From a checkpoint of a small transformer trained on Wikipedia: 6 heads of 128 (3 for keys and values), 114M parameters.
Each number is 50 + 15 x the weight over its row's rms, rounded and kept within 0 to 99. Layers, rows and columns count from 0. The size before them is the row's rms in percent of the matrix's.

# layer 6 attention output, 768x768, rms 0.0603, rows 744-767, columns 672-767
101:46 59 43 61 49 54 37 41 72 41 56 42 28 41 39 32 33 57 70 77 51 27 30 48 51 38 67 39 41 61 57 30 64 61 71 70 54 50 58 58 42 47 25 38 56 20 49 34 61 48 46 58 46 36 39 61 44 46 43 54 59 45 56 45 16 35 33 56 75 53 52 37 15 45 64 45 70 29 53 70 29 52 54 56 52 42 46 13 45 70 67 67 57 57 55 67
100:72 51 40 47 65 67 41 59 23 38 53 39 68 44 41 51 47 34 39 52 58 55 55 62 55 45 38 54 37 46 56 43 63 38 67 53 39 55 65 33 56 50 54 40 32 27 47 52 26 49 48 72 67 43 35 51 52 55 54 26 62 64 49 47 28 11 45 63 51 49 48 47 81 67 30 65 53 51 51 35 36 27 44 54 65 57 35 34 35 74 40 30 58 44 27 26
099:48 59 46 52 42 77 43 39 39 34 28 64 65 63 44 82 29 57 43 40 61 47 85 50 52 40 55 71 47 44 64 55 39 59 50 42 19 50 71 68 36 49 61 46 20 46 75 61 42 61 50 42 58 64 53 36 34 36 30 28 23 54 66 46 41 41 44 22 39 79 36 59 31 64 38 71 56 20 61 38 47 43 55 40 54 58 46 38 46 61 62 30 47 50 71 58
103:43 16 32 55 56 74 64 70 57 46 34 41 40 71 32 30 80 59 87 45 66 33 50 52 45 33 73 52 22 42 48 83 39 45 31 43 52 16 62 58 58 32 49 37 53 57 67 47 25 33 54 64 22 40 39 65 59 51 44 29 38 66 68 59 54 48 23 58 61 55 54 48 58 57 69 36 36 48 36 67 77 49 36 40 55 43 52 40 49 37 55 53 35 51 81 46
103:68 69 36 34 24 48 41 43 31 85 48 40 46 50 50 45 29 28 43 47 62 46 40 54 31 59 45 59 34 54 31 63 45 61 54 57 62 52 48 55 42 43 43 76 56 58 48 68 67 30 57 50 54 53 57 57 54 36 58 31 70 75 36 46 54 47 62 32 52 60 35 54 21 05 54 48 28 61 54 55 28 42 49 50 41 49 26 46 54 59 38 20 43 45 33 59
098:61 66 66 25 71 49 80 43 72 67 50 24 43 43 41 29 38 57 56 41 56 54 70 29 55 59 50 57 32 63 52 31 45 66 61 59 50 58 38 46 44 35 34 55 51 70 34 41 50 56 59 68 50 60 70 43 28 42 59 46 51 62 71 54 25 41 47 60 63 46 60 50 67 51 48 27 35 46 79 45 58 95 48 31 58 63 69 77 46 82 39 47 51 73 60 73
100:25 38 35 75 65 49 33 69 68 34 57 55 37 47 49 64 76 58 73 37 61 44 45 64 47 49 44 19 57 72 28 79 49 55 47 27 37 60 27 41 60 42 33 46 51 34 67 49 59 48 38 51 59 38 11 32 58 70 39 64 63 48 44 54 55 62 47 10 38 55 40 48 35 60 68 39 76 56 49 49 48 45 52 30 60 38 46 62 70 58 73 56 42 46 35 47
104:44 40 90 53 60 92 42 43 40 59 62 60 44 58 80 50 43 46 82 69 59 47 54 51 49 31 60 59 65 43 51 60 37 60 58 57 49 45 48 59 46 43 52 74 85 47 60 55 54 23 27 58 53 60 57 53 49 44 62 42 59 72 39 67 57 44 62 50 55 66 41 44 52 40 55 55 29 59 29 36 45 51 46 55 65 60 41 45 40 37 44 38 35 45 55 89
149:54 49 53 62 45 56 38 58 33 47 62 37 36 46 52 41 40 41 37 46 49 55 60 47 66 19 51 54 60 38 53 55 42 35 57 55 79 63 35 32 57 51 29 31 47 44 51 63 48 66 62 48 38 56 54 71 91 53 34 70 47 51 45 52 44 41 42 31 65 45 46 58 42 69 53 52 76 31 34 63 40 51 83 57 31 53 57 56 61 31 41 58 63 43 48 39
097:34 23 30 05 42 76 28 47 52 48 39 41 67 44 57 35 50 42 57 46 49 44 39 42 53 39 38 68 49 32 38 30 57 48 44 42 41 36 24 33 63 45 42 66 27 53 42 60 50 43 90 55 40 30 44 68 51 44 51 31 53 61 49 42 57 37 51 34 35 66 56 26 63 67 34 55 48 17 48 63 57 55 59 47 60 26 16 40 49 39 47 42 66 63 28 46
101:42 58 39 69 60 28 67 38 52 42 42 60 65 59 35 59 60 42 37 49 52 40 39 57 61 42 63 48 52 49 49 48 33 36 74 53 53 50 64 59 48 37 77 63 39 52 50 51 43 51 43 52 28 55 27 75 73 81 56 31 59 59 69 40 29 53 52 58 38 50 49 50 37 32 53 60 63 80 41 53 59 62 33 39 66 34 48 41 38 37 67 55 62 60 63 51
101:57 32 51 33 51 50 43 58 70 70 50 51 56 59 53 48 45 59 28 56 44 50 49 64 36 41 53 28 66 86 55 43 26 40 32 42 43 61 43 54 34 57 49 75 45 54 50 61 29 49 34 29 51 70 61 39 64 21 52 48 41 43 43 42 50 58 83 55 59 56 46 51 86 17 44 42 55 28 26 17 61 39 54 62 57 57 42 19 25 64 63 54 26 54 46 35
102:43 48 71 69 61 48 21 48 70 33 37 44 48 64 77 61 66 29 59 50 39 52 60 52 48 66 82 59 54 46 36 60 42 40 56 65 41 31 59 72 56 58 41 70 61 59 55 46 55 67 46 65 48 60 54 27 75 41 71 47 28 43 40 49 51 58 46 47 57 45 24 24 33 35 34 71 49 50 39 61 36 55 65 54 28 48 60 26 53 47 69 54 61 54 11 57
099:69 49 54 59 80 60 55 54 40 21 30 40 40 48 51 40 64 41 49 37 52 36 42 48 42 61 65 41 61 88 64 60 50 55 46 40 52 30 36 71 45 50 45 53 90 66 48 50 57 67 53 40 67 62 42 42 43 55 32 69 51 32 19 54 42 69 47 55 59 26 43 67 63 33 40 37 47 37 44 51 42 30 24 63 25 38 60 54 45 37 70 48 31 81 48 35
097:88 75 27 33 49 49 51 53 69 33 70 56 53 76 29 37 54 63 71 54 53 62 61 60 40 79 58 63 38 61 39 58 55 63 51 45 72 44 50 37 49 73 51 36 53 62 62 68 62 45 23 46 43 60 44 62 63 24 15 45 63 77 52 78 52 64 43 91 54 43 74 37 56 39 56 36 59 59 66 56 40 45 50 54 53 44 62 44 67 51 44 56 53 47 52 52
102:40 40 46 51 35 64 78 68 56 60 58 53 50 43 59 65 57 67 09 55 38 43 78 59 38 55 30 53 49 52 64 53 64 61 71 28 46 44 46 61 59 61 65 47 31 10 43 00 45 29 68 30 60 57 52 64 36 33 57 36 56 62 61 62 49 45 51 62 45 79 68 90 54 28 55 57 46 69 63 36 57 58 45 37 61 39 51 38 50 61 61 52 34 58 52 44
099:45 57 47 23 61 39 50 52 53 64 37 51 58 42 65 24 59 41 68 43 27 49 47 79 66 48 32 51 35 09 40 51 54 41 67 51 34 34 66 39 73 30 48 45 59 50 60 59 30 51 66 52 53 37 54 51 40 50 21 59 58 66 37 33 55 46 59 60 39 25 36 47 85 47 68 40 44 69 48 66 22 68 61 74 42 40 43 61 39 29 37 79 74 59 48 63
102:47 50 40 61 39 57 61 45 62 67 65 61 35 59 74 49 50 57 85 63 48 48 47 37 53 55 49 41 43 43 48 78 43 24 47 66 40 43 40 37 69 22 50 27 70 55 52 49 64 37 68 56 72 55 42 23 69 43 53 38 62 47 64 71 44 60 49 71 79 48 75 44 39 68 56 40 41 32 39 70 60 58 48 83 57 39 37 71 44 42 53 41 58 49 50 57
102:65 60 40 48 09 59 60 42 46 58 39 72 57 38 72 51 66 17 91 23 63 45 46 28 64 32 52 53 46 50 48 61 65 29 45 25 54 34 41 54 59 52 62 46 52 65 43 58 27 41 63 47 37 26 59 70 37 64 37 40 35 55 50 33 63 58 32 36 48 49 43 26 24 47 45 52 59 48 43 38 26 62 48 32 54 52 35 54 68 57 31 45 30 65 65 56
100:47 54 57 46 47 75 34 68 65 41 74 31 39 55 58 38 43 56 44 30 37 55 54 57 56 54 40 53 45 42 60 54 61 61 68 63 43 19 57 36 62 53 31 64 48 56 73 43 64 37 53 57 58 77 53 62 53 45 44 58 46 47 27 32 49 49 49 40 42 48 36 45 70 43 43 37 65 45 50 83 65 27 79 54 40 41 52 72 88 28 33 14 35 51 56 37
099:32 51 36 45 72 50 42 69 58 53 43 69 79 62 11 57 45 38 50 47 44 51 56 60 57 79 45 90 43 48 51 51 48 58 43 33 73 64 54 36 43 53 42 73 57 56 43 45 52 47 48 54 79 68 42 37 53 36 64 37 55 41 53 53 67 65 56 37 53 53 73 57 33 34 30 37 32 55 75 60 72 36 42 61 63 35 56 06 41 35 66 42 31 24 60 21
102:61 44 64 68 52 62 51 46 46 53 63 41 75 47 31 62 54 59 52 71 17 50 37 23 52 36 55 34 34 45 67 53 48 55 53 54 55 33 70 39 64 55 72 38 38 49 34 54 44 42 57 45 52 75 42 46 66 77 62 38 75 56 53 55 61 49 28 39 40 54 41 29 72 53 60 54 80 46 89 48 48 62 58 48 48 38 47 32 40 39 43 47 58 30 38 53
099:53 41 38 41 45 75 48 60 60 84 36 82 49 62 43 45 59 71 31 54 77 61 29 53 51 47 46 45 61 35 38 50 21 56 40 57 42 76 41 57 62 32 59 31 57 43 36 52 47 50 43 11 54 17 28 45 48 34 75 60 41 59 29 61 63 42 43 40 63 55 79 76 50 49 51 68 24 56 71 58 51 50 72 64 58 58 56 60 84 48 54 53 72 52 46 68
090:40 28 47 37 36 32 28 43 36 45 70 42 36 49 51 51 43 46 34 59 28 08 46 27 53 56 41 43 58 47 73 12 58 47 35 40 50 53 40 52 22 68 52 38 10 59 36 53 57 42 47 61 59 40 59 62 35 85 35 27 47 39 65 51 73 45 36 61 41 39 48 38 42 52 24 41 36 83 67 72 50 33 44 52 48 49 15 59 53 65 54 34 73 55 63 42